From a checkpoint of a small transformer trained on Wikipedia.
Size: 8 layers, width 192, MLP 768 squared ReLU.
Each number is 128 + 32 x the weight over its row's rms, rounded and kept within 0 to 255. Layers, rows and columns count from 0. Numbers have three digits each. The size before them is the row's rms in percent of the matrix's.

# layer 2 MLP up, 768x192, rms 0.0667, rows 563-658, columns 0-31
104:123118143145080155193131146178121098150101100109109101124124096122094050123110115153122107133097
093:084159138100127177140123113207087116086156087226134085150159139183155136120159114150064128134098
099:125177115110147150119149085107164149166110161095183129155166162101126124152162086119107129099159
089:096137153126115173145115060138136055124114106195144155150129106150138096146122084129114112105138
104:122150127105171116090073176144163192151139093086138158181162164103091090122096134137080097105060
104:113114107126104129132150162069159079122131109144127111179182085101077113145104142118145123164208
096:122109111142133154115124108173111141156145166143130184144161164155104124178136142106155085153120
099:126135146152134084064114145128198118150182112133111116123147109144130136108073131116161133157178
100:131160150135140150150084091091161132114082126095188053104135193110148041131141172119114127090181
101:115075159190112171119134162108159161140094072132156117089157144105163172125172200107114152090147
100:102202140116194132104081130230164132145109094165095132084126193183158137182101116094192100122138
097:127126144098115117148146131078118168207135152149089137134134130105136178151148126076119157067113
093:103160176099137133109121093131111085129060158106134156121119152130110073142143149164111141180138
115:072074041111128116145113136130129126189094135182178083190158116107143147106114155108137077152137
101:191125137131145136105117138051181129160110117130140105114113103148120033094110119121140057177134
101:129164104154076145152105111131203176130147177132109108121157104105168142121142126077137102160199
101:094122105147107101113186153131174134157157183182181098144165102160165076134133154116135078165148
107:130122130127118123139136133186161109146057156181128027142113134133116091166118132131123065131114
095:142097040128109184191121133090104136127142083143169076207078157146158109114087093109079128111097
093:196075115156145116107120160113128165197147077144109152088095195202076112127106118073144122104089
100:121159164082099145134107083084133140073116070134146164099153126116093131159112105069125151164137
100:083096160086118146106074130090101151177097163198118114195097178090119077141177120167130113124130
092:118119063161112066172127099108154117107147130145134090124117077103138101177121134110156102126116
109:108089131170079129131149086151190141189158129142068104127160096071178120151149141099153109116130
106:082132119218184174198143153140133087122179122097072119103158131142112103189099165077116102128123
096:107148136180152150143135212108114142152166109113133107118146107158163137088182194098023150096153
087:145123161138147124137120092141129064113101125162102134113133107122124077136130167174116092057150
102:123130179089135131101162183111163136160120151172106101091174086163173119140144177124154164177085
100:099093153115082133173130158142176150200139134137127142091167114110123155147139121074147147136136
091:123167108154093220139108152219162083166146130189073137098120163128130152159185168155149148122099
092:070137144116137198141147101158207137072108141128167126107104123127103161126120123095188089071156
094:127118123184115167125166094118157207127107107116204090109155143164164134163121157113108126153137
097:095103128114143061113113131118093133109114121072104098124160126143211131130154100075108199092178
100:077191177136113138124183119114105119121073099121090097120170116136133119151115099088153113109122
105:084084096072038110170111136166208189096154131140136133115148162128135088195130090081180093092123
099:132091178108130099187118145075163136169171098093077102144164131085103092088221167163127125103151
093:116092179137137117134106110106116130159150060142124137080151134139115094138118107088152138204111
098:122177146140133121132207113142134085093116079136091120104161129129148130114107149152114064103149
102:153126127119172127184162116158109155118117141102100100095103160156150093203110129145115066105145
100:091079155161087183133125133108180092188160147183057130124124073152111121149111091159103143117133
116:142124100081081142122138163155143161157157072127174150136139149127170144183115132180115057077128
101:085113125142108091146123071117098115111156068143136116086171134140104079142130153101153144144163
109:116149162115138172116116111113140118104149019109111154081157113154147115118146076122131124080088
095:132114112094136190111126148146149142185153088158144167149133160120137155178110141141142056119122
105:149096113115164086105099147104139153156076143142121194076133119100135069166131130138110103169127
095:109078117125124159104115183123172204141108110112097120107115130167135087144137106113102120079211
100:120175108054150074066094125155139106108189126129110161079123172147129102130108156140131127140138
101:119100080075128082091079105124094143110133173144072104122130138112132143181175123151136150188097
103:114154098105187158095119203129081145150105148115127081105163094142111081117102118165179138149110
110:112120110117104137164143199133123155119118126101087083100095084099174110171179119174099128150128
106:112144135171157072128142142074148177135192083140066066102176127128124133112143165072141092119063
106:061095106108158168086145153121149120159069138135137164151163147100123123111164125108090176084165
112:124075142103182137165113148116129117138173182114118085163180154160122170092130112096069143121182
090:092109157176049203125206130122118196118136158120097123114176083113170174130117113148114141191161
097:080125104144094180094107106147204118120126186072202127095131102165183133163127135170107086156152
100:111130140141106131136160201195139101128092121137184086105123137137114145134237113187125100145191
081:136068080128138109113110147111129069117172090146130112141159165127118151136129155086117101132109
103:145190144230127093109112175122083108088085087183058107132204103132092183131133186146132127103106
098:089147164137151135109172106035140144148148133080123113116139165144160161128104129140093148107160
097:093123148091136173112158203183096185191161155104093094110172170181137118094140106105101118159139
106:090081121139138104161134130150105197110134110232090146105115171167145102153171144086150128098138
109:124122161108094157130165143105144112119110155156121106167092204140157113163183107145130158177183
101:085077149121198161083152195090110089144106166123143124107163194135135192084095081197114177135106
091:153142143103143175155127089101116112104055173185152094163138117210101170155094067126185101127155
087:128134116135137134135145163128133085198137128166140153155179172138090116073126111091116141195147
092:068113187138128131096169107120213138133127081126110122080154121110140151157134119123149117144151
089:130103066123149149137111179145136088120121125096185073248121122125162110149095135150078118159095
111:109177127123100081152136169156115160121069168154110172175145181149171119189154139157155172084141
102:123154125141131148117144095092111139161150154150201135118163109112160135202145157080111168162178
094:082137065128114099176132112118101115150125099211092126124131150207164105111157148141102131185101
101:104155115091143105097128072115187118102102092100151127144109201125106087131151156118103137111085
098:112137116168116151132131116104159128181129135056165141125135145114100122165170118147129158160112
104:078111198180128111090143111128112128154135108140145117143118169128138146140127136077110103179163
113:074131145156133120135164153128145143159103135104093096162131137156144110123173104118084122119183
088:128079115108114138161124132133145116148080132171165063154139149136080133103194118116082182166092
096:086141173195133091104158144111177123091113122148154139128106137154140173168118102097112104090157
107:036159082119136139131143114174191154140091135168121127168161169139124088113110138197155122109106
090:137159065092172150119185118132179085135086098104078106180070057145124154148156139166102113166152
094:109128142090153119149099189171133181097109073168109096121133147176109029166135082086110098148094
102:152091129150126163128161077167153121117168159171171177145097108146197092132153200145097125135131
095:092131122106087113119214143132126178129141094193094141096135184134124142133134077069113168150113
087:103100185144081130114094093103198154114108115143164129129160151114179103126129139058082141099088
093:137135086165119135100110121150070144065119133179171141152187152134094132128106072093118130136175
096:171170187141135112104117173140127101149169139079172128161129160114154070128159124176130129153201
102:124120147151115169072167095146097152139147067169159089149181148121180115102114144151160090147154
102:136128069081143218177120101167140103117139156087108127190119133163136096129103143161140080104121
104:166082169180119158109091122093161172179135105147119133186138171139162157152134144152135134067150
099:118097142055105134106104098144170111113131154147155123089119152162066118143122113136143174174157
099:074125130069117125121067131130122096160110133146167127133173082117184099121143087109131130071118
101:091137099104144182111229113124117097143126071107115168109132157122200123163109151121117138144111
102:089144126182105099117113105115179184138116088136134134132148100118088144098094143104050135137097
100:145151112106127155088141117157118121095176164094124112090146156149113109173134091058071159125094
098:103115122175104125169100073089171148133084128099125083106164163133082117189137146098141158091114
099:083161094128080180153130089176189154120091176132169121161161157132151106124118154125155072139202
096:079202075174137184115144134066163117104058112115169178158103065125127105138174120126129117114174
101:182165083113129183120135099108138119106164085087162101159194082111140094135095144140085099082085
# layer 2 MLP down (transposed), 768x192, rms 0.0592, rows 563-658, columns 0-31
099:132172106078079076131081128093102132119179163145100132133145147130127120121178175137131108143128
094:167117064172091108177102106118181097095147122146093102146119133143167131133112154052118163154069
100:133118140140153208120105092144147128124098111160179130045110121082120126077127113099148161174142
094:119154156091141088071151132143133149091092133125096100168158086112104143100111112148108132168134
102:198117173118161128172117105120129137200132131106173134128122102178113134121127101178164133180104
103:157099214172119124136133097105106113134201147068103118129148132069138210138129102114088127120093
094:153104049098118139195095152158135111151130092129145098107088071149134158140073158146146128132137
101:112111120110158105060074117095109092113134107171122119201116145112098136076149145157088130163119
101:133126092092216134164054054149181130098136121084104140087078140134084131090105099143092087105177
103:147146107138130094154163138165088169178203114159106167116145124108133160069094133138130086152111
105:184130114171162072120052128111126142133153119122167140110092149181116144145114088095179074066120
092:178201137059113113107131110102104127086111074104170104108139065136121130132157183134140127152204
088:132149158169190119069136140062103057142084111121154207079121174083075110130125119109057121113155
108:145074181097186144102138132129148059104144094108148129164156153132083157059167134149163151170157
100:057136132146126069072152186108153134158143136128118185096175137124148131119166109156144153088143
105:131139151132128091178130111103074097050091139090095142120116158083057178156142146102130157136168
101:129146162121083185142102092171148097102132115158103087137091136162141211098112170095061098109155
098:079100135105134165170109135120137167184147175140116118127135066175118142106122141150078169126119
096:229111155050124051075132142123116092176141178114118150143150135104177124072149141137143159144088
094:133152148097116106125173148113114112153096154162157104124097129115100092070110100147111192184133
098:100102164106103198122177121098169115116175109143101147162113067156122147059128132111086109120064
100:152089142114136095111150173081116077147075124141083120160121122098104180111156127183124139118138
083:153135162112101103115168147125120117127184132164097159080177087117117148102126151061120129099091
101:151185111131117131111199114115163081136118120169145130126100112108135159180114143108141125174078
101:164138184101134121149158140168112103129164105126128152087099118135018142173119161060161139153086
095:119149117164147171167106143121110150151108174113098172147063041133137183128193107138140102121138
087:083135130122122135127178148094075139084196080177116176132171065134146119130173109139175119110106
097:098154096095169085061080141120089111123176119134109147143077107119079136132121166123144094110125
105:105127168110155137096080089122140091128128149143137171168112131153127152131144083095143125127109
096:162045117151106153146113074133137120132169163159058168164110130119100166138107156140154119096120
095:155082134096122128136126128162105121111162134137125179125092139092132123141144163135158195063079
097:146126152142134122138127154185073166058139117158144174101089107124134091173154168158145133132160
103:090144161132107195115141114100134119090098107136109070174127145157133168137163177132105114165124
100:129148133145148145114076069081130095107094122071113168170141117110146098165121116169144139079118
102:133098109119196146089128117129060112192110120101094130112134107124141119085079125182116125128144
096:173134103065124108058101085189150130182107128107154130145092126186156120077129102131146119100147
101:126133183131169059119119146149123139169179133120096195099135177118092126075123101147199147153108
094:160147181061129104175122130126083108111061071162098133180142130103092120118129115190124104120098
105:138127185149160180144173102186093140074183121153098073105078109157158085132138176159168176140138
100:094117168143190070135058151070054076142152117118131110203102116132092081135166104184102126158110
100:134133134084062107131097147097096123126160102102160175126096208139132155111125090108198162103129
095:162131121110127179125153099162131081151075107183147161149156116099082111099129114157148083110102
100:152145144080147150130120101108119110101087072149136163184123141128154090127153121103170156167115
093:115163174085128120119125142126109090078146065062144139147118152135128167119142105125191171060098
100:128108173160133115145139135079106121137107118122142174112108118151151098102134140164148155131132
097:106111102087136110089128107132188132112121155177136137137170072104125131074118112161120133157093
104:102134102180163121131128130158112131143072084175122146145102115112169098144146107177155126075186
101:182121126093100115115177160053130078153097058156159133200068133097164144067125149102177112158181
108:158116106134181101145150114079166211204188120177113147131076148159111159105067167063137087107120
108:102150119097074097118213131167089123140109131135126175154093105135054161143177135121156151186152
101:139161089125094102117110137134138150138102116116140095122026104117103199131105159059150117178063
106:150077155097161137083114136138206116173075170133176086135137110143199112142131171103085151132133
111:103149104111146084149102084106103132124107184108117116132143116141129099142139098158138156061115
096:085173097170150136065150185134093096037212185129137186133099106109205199069151163174140164091148
107:102132055148123110117086096095103163123146156109142178114103143126113156109151098136169142092087
099:155095143129183035120108144146131128119125123154183145110097131119088104123131143113146139129127
084:174168198104164113192223063121104133148148167124090127222125107114138128151103172116106107065085
102:139146125164089124075119126143160153170183105104050122150110121109099112186121195090123084068107
099:147140139191124151156103109130050105147159149099096168136142142162135150090130107129112094086109
097:097116092142187153106150113088143154188089169111122162116180101146081160187153070169122129148159
105:123130102097149058158143094113132095096129093134065123147134102116088124147117107183086167117095
107:158050095095098145096135111190180141136119197175100139110083105137118139108098097144163189169074
106:107117128165120094086093123088138183069137162101138069108149178092065102112115103197090182127105
092:161151141148109130141186132148141131107150141182056106090116151070120166180115148155129111068129
093:121156204136096126116152127156105108086122126130124139171127175125109075151164138157071080073099
096:146144111135180073115112130139086081150139119114176143122111108102045093089105091143129129098118
095:114139103106128109145153130143136114212138134119134160165164189145112141128081122146151096121092
102:115124141112133124133102201111156128137235155166130121152127113097124171152107176138110121123149
107:044146136139175169133088189156124144051171125180149084166136147086132129160136159130130149128172
093:143112133168141129159127123127152106128210128117117098195129125118165180141110124105054153185122
105:143117162122145104097085082114102096156090145094154116104157100117100137110116057131115134084151
099:116069115168116039159113156090093138133113130171125133138173165098071107169076092135127177118107
106:053212185140106154139071124132107112094074078163132138113129060087138151136177126104058195113103
110:139175105104130167110148104151171136174058184127152144138146090060172132112186160169104107118126
093:136115080033134110113135133114167169138099083131120158122105086155137123123135110169185087146140
096:148168145153102126151160104118126115115123055167164169102116110098137142118152114093146153139128
099:083135121107073102125161121123134117122098099123125128141126203133086097147121123104101195130111
094:147111082130134110120151121148120105135166155105127115098090145153054192112127135130133108133111
095:120094073182148145170146116161167139139129174212133177122153133170166092129115115094127091129157
099:162137132197131160080146139123116115065130150148156076094091126209115113128116139180142066103061
097:161142150181109137134144138123111139144239124169182063140093177161106170121106160158134189159112
087:154102123125175129111071162136123138073119150165154212130127130129084201104139156087172099112109
098:127138182113129072146092111106161128154066124107109103108134145081122156105121155164154114173092
101:118087131109124109076087083160151215114117168106106105117125155167059107107131051128138057117106
105:129086128166069157166178129101085094117158099080134117172159195128127150119111113115155088142135
106:175108118138072144089170115059154124065099106128160137168095105137139151101191118114184119107100
105:119122138107100043110204141131110210065161093088103114171117086114117151115111177153106139093158
103:157140155133120153127084144203143087061110146136145138115086144127061113142134160112163107119189
102:182133134139125042103128142151123199101127126093135090122038096117092189106155102063100081168148
097:122105157143150143104143152089099179098155134106135194132137082145112141120148139180163135147163
105:163135133159134166119124133070099110082131149109235133101116127113091130082141119158088174134104
101:106126103134130112105114188155166083098138183129105119209115125161139149110096130107152139139103
102:133197110142136137169122178167137076047187126175124163142124119145069128144103194095170109141148
097:128123136127119136112106149207130129074096116122071127134123067081138148154138087158142104112170
100:168100120159107067204108125131124153170108092157096122138161134138172103150058192090112132124130
100:101176086173096172080210103096111117123085128108155116142172143140149126138121109088113117184114